Weights of a small transformer language model: 11 heads of 64 (1 for keys and values).
Each number is 128 + 24 x the weight over its row's rms, rounded and kept within 0 to 255. Layers, rows and columns count from 0. Numbers have three digits each. The size before them is the row's rms in percent of the matrix's.

# gate: layer 3 MLP gate, 4224x704, rms 0.0355, rows 1269-1299, columns 0-63
# up: layer 3 MLP up, 4224x704, rms 0.0354, rows 1269-1299, columns 0-63
# down: layer 3 MLP down (transposed), 4224x704, rms 0.0354, rows 1269-1299, columns 0-63
gate1269 020:102157161172120108103122151137169134090117160118169139100124186154116142129134145165124089128102101119129146137108145154111151131147111146130108184139170124139160105127135152188133127131095162
up1269 019:153104092085142155151131100126092122163143089139081114152125074108145115129119113091133165137143151134132117111154110103149110130107151111128152076114089136121095156129119106066123136125159091
down1269 028:154108132095135153163118104121108119132171127102091160138103103093130115134126150088179131089124131154107146155151131111125110118094142138107128006110073109115089178148118104110132162117109136
gate1270 107:175076153141140113140128133106140122129128107141135174133135173140083115114086127145117130136141145170081171116132140109174144137135140153154132101137114167114142154110129152158077174137138147
up1270 108:134109148146106131129135112151113076136148109108123112116149164115105115117146142155123139122134096137105180125137150138135133168100135145165109120125083158101124173123141158161134153151163114
down1270 111:094102155137152111153107095141110119120102117138137152134107169078117153132104121144125159164123133120111151119129172154145164119113154124174136093129109133085136155120086112102129120181148104
gate1271 090:087131153127125096130158143168145118155116103117128136094153156125116115120130113151074145139109130139123135119112123152195083132119146096151127093130151147149124128131144137136114102148092118
up1271 083:114132148127122147128121165131131097152131100133123154109153138112119129114133131132120140149137146134115106124104109145179088128113132102160118138133158135131133146153149169134106094150103110
down1271 097:140147146140111126120149160112087120187139143157110157111130145110090119144153094170095115183116155146136173128126095127087096143132127146153136130128134129126134152124106108126118112115136125
gate1272 002:147092108115132150156168093130133120103132094127113167144146161130134158154140115124143156144086099151163144112174113114140093162148147126125135152123150129151131142123105168165126136090118131
up1272 002:137071131134149148145169105111126150134115111110121131124140161136130117162144102138150165117104125119148134110191126107150088129126143081154108156122165153143172107127114214166143166117129146
down1272 003:146101087123107146152132106116120105107105115107142156083114146117122114120110117139086181144087136190145149109164150134113092147158148144145123170107114159118145143127108077129134150089140149
gate1273 054:144158110087131161148103137088164133157198131119154131116111128122144165111123139155135119141144123127186161132120150108126142163162112125103102123124129147140086098117127216105085158133139155
up1273 052:107101162168117110112160130166090125119065112118093132134127119135129121142128122100135140104113120113064102121129112163134102107090132129150149122130119098125161169150116011156145110116112101
down1273 067:093142143108153091132122079100114099122099136137125148165135137147142115154151129148120128203124127126120131079116106107151103097143127099126130104158074105077127172138140179125110122097167102
gate1274 128:104142134103194119111129093123142190094105126117126100166126097116110125163163108162126111142112158135124124133099169165154135129095079114143110133113147120110120136117178115087166060137135128
up1274 131:103123117158126129100125119133122117093134105114157124128136132159119120159143118129143140114150112091117097116132112123158104136129156120132143127147126139083139113136118130132116109105141129
down1274 128:106127122147122144159132113100124117095166125122131120142077109178119105115144136127180118111149119108140158114127114139076121106135135129142130130177106154121155126152169150129154106113106115
gate1275 127:137136171126130169142124079109131128157137127130127088101148171127127130088100120115128136092083094124126100116165091115128105159105167149083097159125128081147124180156128144136157167123181134
up1275 129:137143148084140126156115120132127142147139125114132105123191104096094169183164132166136103144092143103140134093127112158114121146095130143075095145170127142158132151100120145141091126130141096
down1275 124:151147148142168159119117111151112128089149143134187106087113106153105171143150133139151129149118123144096113100130137134147145118138134116117086146162077113136061142124155137112090123137127154
gate1276 050:112156131185147132140108134104129153116150100112099127132129115090129146145126064149120169120152167092154113112119169127162117112160127141090141113118137153080130118101139151144129111108129164
up1276 052:113150147197142126129093115086138133126156098117090129121126106084126111148124067146133157133141165085135118109125152117136149112171159146107148136102112138096110138090142171134118102110145156
down1276 058:145115118138130138124102149130140110165100124100116113137153108153107092141057152134104126137121131120134147124112099117141135152146159107090088066103130115151150152124157054159101135097112155
gate1277 128:091139103119163145114128088155098108110102101110169144114109130112118108112103116118111166123119122089117143128127132110129169119137090137127117132125148139129163110140131151087113117156133138
up1277 163:109131139105109164141127118109123153121132170085138141082128127139111073157116093099108106128091143126135148095125149110056125140136108142093121114137100172137135116145162171142154137121113162
down1277 130:149150131105142133132139121109132131140132111120142159097163141131124079162130111140157124118120099126102075102148139128126130144122152140108083126142093150102071089140115152092135139160116119
gate1278 121:174105153130126131098144124163149094086115112100119133175104139126126160145116167181107142154119120189108132168147138122098112125094123102160151137118128132116165116118109144163137124129178122
up1278 114:083076114153123133125142137106102101130182158153129160107175170136109110139148171119163117157120127142113160118140145143115147115160114120104164140118113134120098125153135118146169133117118165
down1278 117:126119113122138152111163143148159111130112136151161105136167130126156098118133110127197132152174191114164112102123111124123151077138135099102114110172104147106116111119125151093142137140092162
gate1279 121:146094152115073120131159105155103166109098133115116122158126064108151132131122126076130091129134135122135123150114125152116117131135093148171185083134141112111103175158131141156109130134085150
up1279 108:142097123127144163148098100115133140084126191124106128112167147150128134105138111135133137126121132122134117129144120130154110093144146115121152128097153147117110129168133161141095138107159128
down1279 114:111128183133153147107148098106140109068120086095118116166157166085142129136136142113117112134100121106135199136089106139126136114124121121099134133112159088109126087134117144127145100137110114
gate1280 005:119124168181137116128158112094144182116153153128140117109110122139154108134124131166137131116140141114098151130111124108140108124124143108122143127136120144137159120085110215108118143167125128
up1280 005:141146085082125126133122137171145107144106093166116141124142143122117132133125135124150142163135129148176123109146128127132116110124055168160125087136134105126122130168127074100131120105117097
down1280 007:126095119103138173153101144142119095129083128130116146124181116132097172123149131126129151096082165185132072079155158135112080107136139134129093074158137129143138099129103149140130118140067154
gate1281 049:141118169140118096110104128164157159145132133164141135150091136131140142148162163137121138184110170110101098146185123148118161164099135096143123116146139121139161155120121150102131096156152133
up1281 049:130127111100148128136148117071106106129157115103109083111172129123124125138120111122138139098150125143143167121087125113109099129146091136095102139114113138140111124118133128139141165114118145
down1281 059:116165105098088120151143096116121128172150121117127130094124137129124086153165099148132151129111105128132161115111118161075121099120136113198068173126110140115123099105129100119133131153127127
gate1282 002:124163150094123149147156148150142091111157116105089124128119147151135165119141167150112126145141099146132138160152147108098118114127207121132141109103116120101122167133149100135124115130104132
up1282 002:118117097139133099137106127108077159122137154106142162121137179145126097128115116115100105065129116121124115080104121183161118150115106114144145153132138174130123093145133177155117143145171103
down1282 003:119104160182141125110136147153127159147165135128173146098135150097088118131143109136175133090141136105114154152127136099120129143111139114146160104139122092140141097097147115126092124186118100
gate1283 138:138094147091115060123141092161129094143113154077129180108118153128142166132161075105121156126106133145164141085124100166101131098104127106131115094127045136118098059149122143142141131129154111
up1283 122:125102130088137172112139085146101103155128127133124128168099140141145147170099127129134122145164133140121149113147108110077119142047101100121148119102154133091086096111139121126136137148106126
down1283 122:170073116124119114129169105144116134129119148146133137131152137110134149117158073135130138141113097103129107111122147116099115119125110132118120157112124137121123138106168151092130156151136101
gate1284 002:145157140109125098130154158094104172132103147165149154115133111115156125113137149087098105118151120142129120149132123095109096144108158134104125140155068145154116161104108118111142108169097107
up1284 002:113193169112132110171147132091126094078101092136118135111125111128115129122126120113140109174057101128146110141131133114100119137124124137138139144115125126150142117150116111115116130119106153
down1284 003:144138091151132142125180136105113098107116125101108111134137149117126154127120083078135131141063112108158116154131159163122135121152143117117117169148118110149087134107133083109092134140138141
gate1285 154:104140094127138104136109114144127149144151128113178169153152138120106104111155125131128117135095077113132136156112111104173140109103169152140144088156119136127110166102094126140165136103110156
up1285 126:130094179099105099109101152093085083125133128158092105094129136127123105176143122123123147103132105189171126121121100109098134182167090164095135132132133098133101099138119101133095155146102159
down1285 136:100139092108125130154169127105097116126122140110084104149135119132133159157110146121112164133102150118164102149131178118101121153125122116157124184113137144103139112146128118134108101177116104
gate1286 124:144099124101153120069174133150116153131061106160135122154135145076153123123095101108128147102120129113158125175136111130139126128122137060093162167103154106142081134095122091119124126202146118
up1286 124:140120137135123086140140114138119126139135121096135132185139160118084139115119125109124121136121116120104139170134134105122119099131119049083152135117117117078156100106131138144113142137127135
down1286 125:117132094095161125101142139121132114135127130104135083096134153107176104146102142120149127155156112102076148180121061081133133135098081114107121203156124084128086113093124109096111119130167156
gate1287 073:113113119127138118147163108174112170130127128111136153101115136165120094078129136114128101112176118171140141119140131142120141118104145131101135114144146125160125148106139142114137143119173114
up1287 073:128142125128139138141182095136109186143132126136125163106092115138110116091149141125134084130154117159135144145132151147129134160126156122123103133144139130170167161109142147103148134119177116
down1287 092:130087102161135152114141135116122091093133129123131114105148174154138134153113132158082085142105126098115119110135118111125145131101172107175127156142140141117141190127125145181095099145137125
gate1288 098:140083085086113124140145078104138121191098124122160136154099147118122113092078126144170141117149096147113132141128115079147145100154151097118188153082126103113138151130132072128134155157170117
up1288 095:136174152135148135065109130076116170123108135133143090157065131102118113094143136092150150126125110121097157138152119146085078148148120123143141133092125136107119112131141113122139171160160132
down1288 095:133135187080179171095122152117138125105105149138167110127134120139123149148125083127131100116106131119114086118139117157147125175150137122123128128114131133122141073074119118110102113107137135
gate1289 122:149131124132148135093082104136105138166147161087116085102071138112134137124149152106117135106127142162127091159084137122090144142154131136123129155083135098139150131149151150106141126140111115
up1289 121:147166108134093120089107135156140128156108121145135162111158097130162142132093117133078153095118113133121151150140134117098108157162100144152145157181117121122118170172127113183121180142165129
down1289 114:105101144158156115147148098174152129164116167102131143092156180097194131175121115098155112102145131119103183122111095096123091114143176132165143115130129116140084130139123116135102097144141163
gate1290 155:123143103131136107120130108123114171088157138125103147125107098115145157088141156155146161094157145120148101124108136139102157097103113123129080144112113143123135141129131106128146112161111142
up1290 150:101104146149175129067127115162115141165160117138157120145167129123123105138133126128134111104120136114150150130103114144151136120131128133099162143104126113161159152125128151127092134119124126
down1290 141:127169146177142147111168096168129138171108149109113114189145078161132120120169118146146089071153120086162138123139127109153163134148127123140146141138139120143184142151164096112103127130182119
gate1291 120:142195122157172164166136143143143052095104138107145134143106087096132133130116087108118123129150163140140154106106131161117124162135125151112121128106124110123147096080081099136122106154087126
up1291 143:135161089110137098114133149130118154132109141141116094129107122119116129174094156129198092130145127131155092126181170152159166156129123160176104105124113117129147110144107152127151123141141116
down1291 129:127107147156141105126122102096122141137118140112108086117093112188127126098199104118140133134153097143132138137153134155153147102137104093103130150091174141145103116150107123125084091078133156
gate1292 012:163143138135156104154139125131131124125111131130147131139169119146133177118127123107106177135098168194133126143146108151137131127132130113123131191125126101118100143144105136127105149104146145
up1292 012:155138137138145100150140129141138127139127133132149129134158129133135175111119127108111173134101161183119114143141098153138133126139118110117138194120119096122101135132104132135107153092144150
down1292 016:130126172115144100125110136136135140126101154141131105108105180163141121122141128099151149119144220147156149110143118147141153068089123152133113147113083125160102118110106122127131176119142149
gate1293 105:162123149140092143135117115136095183163116112122112113147124099146107102134102104139150118165139139111157117112154131115112148138145092119160103137105137120124109138077083100102111081134100086
up1293 110:128153122123157110088146094111144134156154149112126108126102121134128173083190126138097128139101132137119143127115132090156139142077151176141161088105140160149132167091110128129114094115143129
down1293 108:090176104134143123125118097164093134139139166155107084144131106108126127159178108110083150066154099155101146116135104145142104119113097131131101113116119079124131133146081135083135095137143102
gate1294 122:165162133157091119118106109159121125131103114109100118128105094159126134109122114108156127145105115136128131146134192106133159119137125142118109121118142143076111130162130138152124116124136092
up1294 116:093155133117140129106160124115125116151088126136110134152125124152110111162120100111135151137132153160076175110098130170120151124135113090101051104114115173149092143133124136135148102113127150
down1294 119:103127135115137098136121121145124164131146156156152151144089152128170140118122144116161115095159132129133100129110110153142177133134142105131122105171177157169121148121129158153160115118174136
gate1295 094:113138172129145130129111187138133122160098114126160136120124134099159130153105172103154098125148118158143098166165128083092129197139127137143134132119141100102132120125153156127148128184128158
up1295 097:107124171142167136127124172089145112109094122140127140143141117100150142120143127128140122151097095136155113134142124124102147108073111142177126101138115097147127103122171140159119157150148132
down1295 101:129157095148083149183119123107161083116122107114124156159129117118160177134129148126146183115142089149104138140131171166098129119109097108136149144160132114154127131143122109134177160130140138
gate1296 111:127153098119132139104172160125122105176122157108090055102126115145171129120117126128135110155100174107132100134161154128130090113121151144156128122127125143125084117102129132110160094098143141
up1296 106:057083172112150118150130125168119138103109155140114165127155106121118113113144124099151145109107078111128174121125113121128133144135106109140059097094082104086139140138134122134105149165103106
down1296 115:099129134139116137143150108128099165066117163108153114091121107184095152098119128152117166099123126149139120163162160117125143120127120129105120149097137134169089093110126110145160142113137116
gate1297 097:079122129140140152112135106150143138154130171119129136133081066155113106104090105189120172113153134111105090129116146140121135118132113135161106150083127141129112103130166139085125101127128153
up1297 089:133102111127123099169135161117147128129153110151090126097136129130138109157154120079161044148128142130128161106103115159124118096101130143103161120121143157176143151164120142112107114117151132
down1297 098:153178145133098139117127125145154132112126125113091123149100154112150127135134162091167143155143157151174154116143110114128109145166151140124131082117071145114102151149121115130094092147120137
gate1298 014:107137169168114086146136145130118111128143139142102167110128055129131159118141140171129123116137108128112136156083100176116105095123097123124096140135179104090143158144105127168169166108116149
up1298 012:128137172172120088127117124116147110125139144155115160109149096111130145132148143156111116178143135120132144161124103165109128118112077139108095126120144123124132125161105157147139146126112123
down1298 016:123136134202134128136142143166113091105144124117112153098097133107132129117145167162087114119106135129109159167145115160141116141115098142126116098109124115124163146068135139104165147114081131
gate1299 137:104176129122121108081104169145159103109080124151135139146118156148134119120112103148104133129145119102086157135115141107129114148129144083155131132122131170156129146155154161106112109133135113
up1299 127:132153101129129124147095143142138085098118124104102158155110112160118116130129114147159098089097094152101140134146133084112124141135134147118108125077144145140155113135106114108172072135131151
down1299 131:135146085124140145151130136117095092107131100147141155142124150157143136114122138145132135127164098113121128127130134109103140103117128143117129153089145136139144112107074124108188102101123116